config.toml
num_attention_heads = 2
num_key_value_heads = 2
norm_place = "pre"
norm_eps = 1e-06
parallel_block = false
init_std_down = 0.00253
optimizer = "soap_variant"
lr_head = 0.0122
max_grad_norm = 0.5
decay_shape = "pow"
batch_tokens = 262144
max_seq_len = 1024
Each number is 128 + 32 x the weight over its row's rms, rounded and kept within 0 to 255. Layers, rows and columns count from 0. Numbers have three digits each. The size before them is the row's rms in percent of the matrix's.

# up: layer 13 MLP up, 1024x256, rms 0.189, rows 346-370, columns 128-255
# down: layer 13 MLP down (transposed), 1024x256, rms 0.206, rows 346-369, columns 128-255
up346 105:146122086148099165122150124157103158170124193170139144134176145107159129114108093091166187172174152140143190085101121140124134082146104122074124186109109159132204099087124132119137141202112063161123136149104098181087165075105099156138128127160064109151136198172186161151117145155096082146141098154139165128094058088091115076126107085167182117055142070160140086124155166145094144172188
down346 110:121159186184125136074109101153160115125112131097115144116156153194128159173115079185116086133116113126174068124145132094136151139152071091165170123100178176098165102079145163150141097163084171100098089122132086184153052101123169068077144127115138126177174085124128083098130099148097096106058114094167124147108133145179170135083149175125098175146121129117119198163123109124134099144080
up347 112:124120117109127207123135135174133127153128144139188115089163100111142171148135137103106153147139175086097172149146160161147110133162094176171129148143092098062115071161129091127090104173136113081127115104147129155110122122149147146134065156133138132105190130121108174124158122128137176115167117119171080137153079143124168108136064159085117124154126142123127155146139077151087134107173
down347 118:135145182097101170083128071112150094137100144096201119113098120053170151122075160151168099156120195120118125078114077144155088160096123165149107186088146096135143108123126146119081099132156108144123145120129076148101119136104088108078098146121148125080113157104168168161096143151093192140145157114121087155099109106213142118220133118110113131122113162138103083154086111070093090121142
up348 103:116163159154128201124179126083112137092152078127192199071157125117081143167084112125136092128143124074175165098090126162120168192101144130123160142127137154175135089103110167119104073115148151113140103123118178152208095087159141109117005116152141175168093131177151117109121067116128151139153149051139101096115151191107115130133157157106204083162082138108071125167126118122119135108156
down348 104:097117124117137168139104115136134102171140160139122084128133114114158107088124111144129103159113139134063078096102108164178060106082167083115147152132192107121147100121075186136212120126112140109098122165129145121035119117170139110131181102170055066115087070162093146102080148120154132118129182173104103105137118089105096185120124112176155174130104069112090085142151107113109141158156
up349 107:115139089166133116144102152122159141074179207153067119138164142164123146109098074135154143158153125060117133105085112159133114151077115107090195135126146179135155120152113135128121118183157105081132157089152106092119124093136141137105123165096155144145101161139170205091124131107099140125137086142073122085092148130122105157077201148135080184158074119142135088131158161074098100104134
down349 104:089098087103105131141101165112174153129142082102146119176066158115142156109130080135168087104099118155092096102139114096122142180110161133143135156089168159127131121165171210106162133146139063160121094118107160150102064065194170102189102122154182112078153169112161098180122123105085115183094127132176193132100092115103125094177154178172100124089096155110169163147129101182153115151113
up350 099:080147107124160107110156112115162125139139106080126131164166114088175088135106133117074105103136131156151120156169165114062162150133161093102190115111154174094144097164114129096131155153144150093146137067121160118108121090086110168138156139182108069114136030127130147063162097091069153159169091146136144170120076163106221087140163099164170171150155137134138081141144134179076123096146
down350 092:144114146145069102131124115120073087055129143124123173088126195178082089150108159156142128079130128128125095080062116177172101133171086150136108133170106148103117152096167119144073094088118116111094152100151066144178130139154164111130130077103146160148094245139142099180060068121019099174109186144113110133141124076113100138110097136133128146105116159120067088092121155145131108137126
up351 097:100127153124193133114126112138059123120194134162203117132104112149136135147145152151144104133178014135163131117211121099114118158108197114160159174147183161108097126106099127160096183094114095078135089199157090094117126149146092175138085122119166183110103146110113138108133130087095124095191086149131128133157144130128120162113182129164116128099090123144166124120152150126132120101207
down351 094:187075166133104052152197141130144096184101155096149136122121107096095099134124108126126148122169182143196104107121086148170089082090097129112085141070094126137176128123076142121132130137082096173082118137175145166180134160091134152135159161143127156118095094112156114112048123184132137115105103128127100099157118115121173108131126151054138186160093080147141093165061099125091167071027
up352 106:149107091092124097132145109124095194181080136118196179109165101145151112116075144135123175081123146063074073068135175095104052081182166103178123098136142110125140204103173133136149199075111120065128108092087150111086126120106141098119156159143113092098150172134184088146086102115153148125091153098122114117141140108090164116170141134068108158114088135084055176098126118124122156171146
down352 116:140121135114128147126169102075108122081113135152131159195088143128115100065130113098109114166104105065142144102076130133118090123161163125124138079175143128172160112154108166128098084128112202167143127194120132124081111161180104131123129139145108153175116098175139164177119156111189088114145117111077113169085215124130102104181072118163137184128114175178171130129104071150139081197093
up353 097:166165152162068134186163147130111115168124163130126184208123150131084155136173118114182097097126178092079146153097153176106149142154126124150153146074139172134136184184113080068153074107146159141076130124093072123165091100107103122140133123118162184140186133152110086124163119119119135094156096110134123146088165073113112069116182117198095144095115142099101137124139093122125101166095
down353 092:115128101118115143139091159126140107073127171128136072113151125142114118151104171128086175132124089146103102181133096149100148165145178149074109149149152101172121082142051143200096158131120114107145077125174134036075173106167160149086114125094121136128111183137157183146096129160100125145096175117116116100066137159164165112111114159147138142148104092135088091129108136133105171110152
up354 097:134065127135097096108160111216113158180111128105103103118115149121144147193123119157136208114127054134120111089153112152100139124077146089137142105163103183124150166155151115061083143149156122116105072160072086097119151173167123092201123165154089006103150134103063134130080128098144180111152137095112145087097145096100111130109132200084083113131152140115178167078180097170100143102105
down354 096:114175112062181165140104163084168143167137138140163170150086095152107117119113121096142102118157140156109152086169153170139124062182090172095105139180133139175130123078179143161166081121132125081109131139114151130107175080190119117154127075168118102165165115149183132103100154173148117193103109085118084156114119162124066129108132128177133105165101109131146106163165169107070095118145
up355 103:123088071154155108057125152122050137117155154126178160142087084170061139170105165075097118143105097112130149168132105145107120105139105120165152136151119062105110079121116178093118172127077153121117103112121111170151119081103148144085116182161103133148103139088203135085149103120109115160131124138155089156174064122135104091098106138103120159157093144143093135195072168121112138160117
down355 105:177104111101089135095176109103128170137142151115136094060079142105130159151077154089100147150130192132130146074123122101200151106020160072151253131141082098127135177059136151102082197082110106132151076116163141096138124127169087070146124093113176101123147150134161099127141110126104118081146153139134099121133100083131147144124119111130139133150146171154102108110111082106110120170064
up356 096:170131094149063164137140078109158132136158065176201084130106118177119128098175162098137125140191055164147093117136106144122091140080143090147183075121065155130148146147156131072146050146091115201133051111118076161127141086123110141166168143107144148130148158139169140157120096172122131147070125145106132151161189086054128159105130077184136095137106104142122108096116159142074137084154
down356 098:155146104141154094130081099143146064175130147097042133144115035103136121143206131135157141104163104130140161092129186138116169129149143106202132135157146155090103103134122117125146152133151158156116190162118109141073130104153116148181126106207131147153151144180136133087062086141117126122101104114112092129104063104133118146149135088090096084135083066099138107165136194133129099144139
up357 103:168177080109092102178138112108131144094160097156178165160112099183096191092092117181136167145152142100111107153076079166097114089090066185126083102198085095184146107129084067083153113104123136091117089139121156100143126136121181111168132148198153116115138092098133133136148179140140160104102121161089146100112090146142141100140183113040057148087144161164109151145154075170128159107158
down357 103:092155197179104112126136094204130151150175140128129063135122140096106104106133105161081083183112085128094153170143101086161166123122155114116158185103160143109101146150147169157154161102138161143146088110163171128200135119063065157130193215152156147127142082116135131135132115080123147197115162118123081171125116151154122123129017149129064059118152149118150151120115198079083150140168
up358 092:148178131126086096110152099149085105100133131091164146132142116137102166113169114145142122121171118180171126071167195075141124151117170092155097115165170129109150169108109121202104089109137125108097096089111133099145111152169124179114130163148168097126110086150110224119168146211107075158137146132106109155081136180158138131130142118161145045080140076119104086083102131182066174168152
down358 096:150088109101103139133164148109200115156131173133128088132122099123139144135123107121064100163100082149094169092137106110160093122138147144080078128131155147085120125085151129095157122157129086112152113183190144135174117132130069109119102146139090112129122145143083087094116111158155097105151200125140164102117072094165137113103139181187145116144151146116102097084165073118149096168160
up359 095:107122098097088131084091101152178168149108161129105136118125116065140152159089089144082141152202155121102107043134031108118124174201147127144155200103149062146164159112132143154088140176124116174121121136135103164113130118089119109145170112133108174079107102092094148133093113135124111082113137124060120061137113179096186177163132142139104136129127098109112121102094076111090145150130
down359 094:119184171137182156123128087153129136141132159125141154117152143161132099053141120112158103132142117112195143152202097173157136105197144169162146124112161196101139195140131116160112109164084125127090178126115166050180174158146148122161170107132140175114152147176140090168126110130118102096149173150177102122160155057084161076170102074108157117128183076162124117116125113149107140105070
up360 096:139093144122098142143063130162139130116104147143110092105099127084107114163116121093097153146112108098047132100092137079154130187122133099107103060110102125066080107154106151137117126142112102125101170113116122171153142159154173115111115055096149060097094120088107188050112127080111113152136165118114130129154120135097081122150106076102087144109106072108153126077061124164209111149130
down360 093:093127187109125119105127113182158107163145094108161101105129156111141104158089135131101143158071185121153079101157047152123136099137134094162094157199095116128174178175108110103096174100162081199132099025118153118146069149102075108164099159127160107178099138162155133111116132065129136069142138138157145079186146151159129179124176141132111100147128172088163133102174155084077181115105
up361 097:207138136140122179128153179123125136065095081134143122142143112101079115147074093175108158097126132110140136147109105095142071140146119096125164125142154182196174101093181088133155161141158127098157146145104112073114129052140130135100111123111102176137114116078149086129119140116100157134102158105085109179119122111058086090133136106140150194077125117129169155064122133108098188123136
down361 096:106122177107085097110078130135108117212125139140137078168200177202138114158069151139101112152106115085195141117106111118151101117107135102059161206134141102083167140127121092122127119076099172158113133117136110093113121137125141173164119089147117199157153112110144110143148108193165133152150093158118130101091171159109202206135100157068089061163115121096116116172064183119183064141171
up362 103:142115111113149132074147082169158144053085077153125151164145160146125136175115122161143157139114142167135158113159136161103154156125139167145107087181164108108156127124094154130103088070094104078101078077114104153104109162147153158118088113164104062214094109115096148164174076074105133130108108151118133159067107053157120166111123147090109162099127120133113134110103142158114088129156
down362 117:158079077164203126126122086152140151146187155107191127137081159162171116185132091166128081227133140108113176091088100082136197188166087096101107089138172119116110175117181109178104148150161123175095187123093121091095070146136126138091164130139118131120137137142136065143096132082105119148160125074138123122157079133094082095078099136150114093137145136135099113056162141107124108132124
up363 090:141114099123095120112119132126145075153140118173112120124084109164127089140150089201155160107123116122120123101089115152099118071146138105120085161126147174113164123105175066140209116147114106157143124154161128156166161156127078131141118153155154153099107028121079119113088102123065140122110145142206128141166205126132105093100172132142117139123081119082108105138092148113095104114179
down363 088:137136187124107106155187154173129131113145102089087107113149166087103180171104149083176125150110158145179162192107073100123125127144105141131138106152109118064133100132104165130057075101070152086138148126135181105169205070155181140154112117187129139103130130083164133143158124125169215160103115124107127157136078196125129121165081142161138111077152147133154133140139083123127139155071
up364 089:133133150101120157109107181127128186174169167127070082141135143136115127085185109143181197166163173106103135106113151118107136133089108130151100092126096104147144106154104169139108105111151167151127190066161130082181119143065087162118204191089170080099171161123138151099197080155145140149106150092140164106188075154136137105121171129152162110147088137172135121096126157139067187064130
down364 095:078143088140147114144139086158101139098108102080134160099139080119117152117123129074100104171119141120114112074177141156176136126129106092086126179133128125121180117090152083129149111102048141094117106161131133140124150090088150132093117121154070167105085145137137106156102158145097170075096158085053115076038156122143140108160155097134101138115160123119150134153078103109086093104153
up365 094:147150117135178068122105133094104201104130185116157122156114192100083126172049158121097152063115160110183133063167099141108087084130124123130106158108177138149165141143134114077055178160123145154119030129129151154142114146136100149180198126124126147143133153115080106077127155038098154115151136171111153149116153130148135154077172040119114140128119059104112168116125151167105165100120
down365 092:096139104084108151170061068143105130112093197107138152136100102185165118098110138159109157193124143120119165128151185104144188123146115155165137104166096105125071114100160130204154143110078103145111129132090064125141108162089131101107163113156144123156159157124138139102128143125081088139124082205143105136145109197168159102121082106074194166080105121112144160087186128101106128120146
up366 094:118124164180116144072158176092123130149057113131177158161110124103132154170179132113139157141122105087123118128144134114110128153069147129132135076102091173134212106104138195189121099150181108116077093157094114111147208087136144127136146182144104108125163070141132100057159118078155180165144176098085156123162155174156134228135117104153093059062131125138128189126134079166117136058161
down366 084:144139099160131099122141092104128112136142108146133167132119153159103117109106166086169067123128191132150159108132081149110099196185158125120157161135129109154122134106175111083178132094097167127119156134091109128150118194190153163079124111110108139081137134127122166118157162184137165151197127108103069185126123074136118156181122101144112141163158113186162107131108130115121103106108
up367 092:150145120103091099130149073131148145118117120132102145156172103125055158149173183155098158095121154104155163164192079143190140097086162118174196100132133165120147145093080160170150127115080139077136114126083103110190088116106099144128096127089116137145139168179158145081152125191088167158173152070155156094135116149093139137094118146142217125077116085112122155081143164092129099133159
down367 106:138095073118113103112175093145165136144148183139138127124074103163191124159108146156128142107169101175123145137087118089152125108177124127103122148072142150152135095139193088118115150094137131148185128148129075099122131121068137165113137146108162145167107106121115128059183080134126089124143120140137147085090102151092121046162174065128118119161168043158082179079123107115105080166183
up368 092:119151153128117148108125105126140034181115162170139200133150140104115126167075122189124139147151159086158130167128127116095081076224169158148156115103107136156089054120149121110201079130118131110121179163155095134140134174161129114081121150058178107119121158104181166202110076141151164133144141081168129098113122090142126121155102114148081103118163197154164148122110097121177105129075
down368 081:102188140154156074093036118105115112130151179106105109159192113093168101122172105130138150093166112188113071106073119133180110148146143097126113138095133147162173110163146038130138097191117115119133156095117196148114134134155082105115114104167147159158126120095122083055100187138101112159118093090134107099143177184115112136117132093085157118147066106074094126138065126113134114148105
up369 096:131170159151155075105132128162148109086120159064128150153059124158142098164158172155153164122104080096082079104143154181150120059135137126087061101098095133140114107106163071143077145143101094128109124145169145095131131139125081152117207113186146099160141156093150111113114130109125068112086155154174091147181106124127108105166084117113155154133115171149149157129099105119180119124129
down369 095:145124090131111154080104144111123107154165135134137145036180098179090085114171106093112156147107118116152117126151159118056122117153168102079170134097124118102141129104143176152149125140167080045157147170152103107094094136174127123156115087070111155146120152166166158117177095184145120161103128132105136144076095088180148117134065111103136132160097191124119113092116178188181149154074
up370 097:127088158086118102155171087168106176154106073163056133069152105104134143186100106143105135130172108126177134137155101161117084157112181105162155130153090133118199172160119133120062106135124100190098118159141108055111133181155140083098174097091119157122096112101094106143062104136104142072114097103104148181104068209119097129151118123129149117147123102142087124115103095147110139141060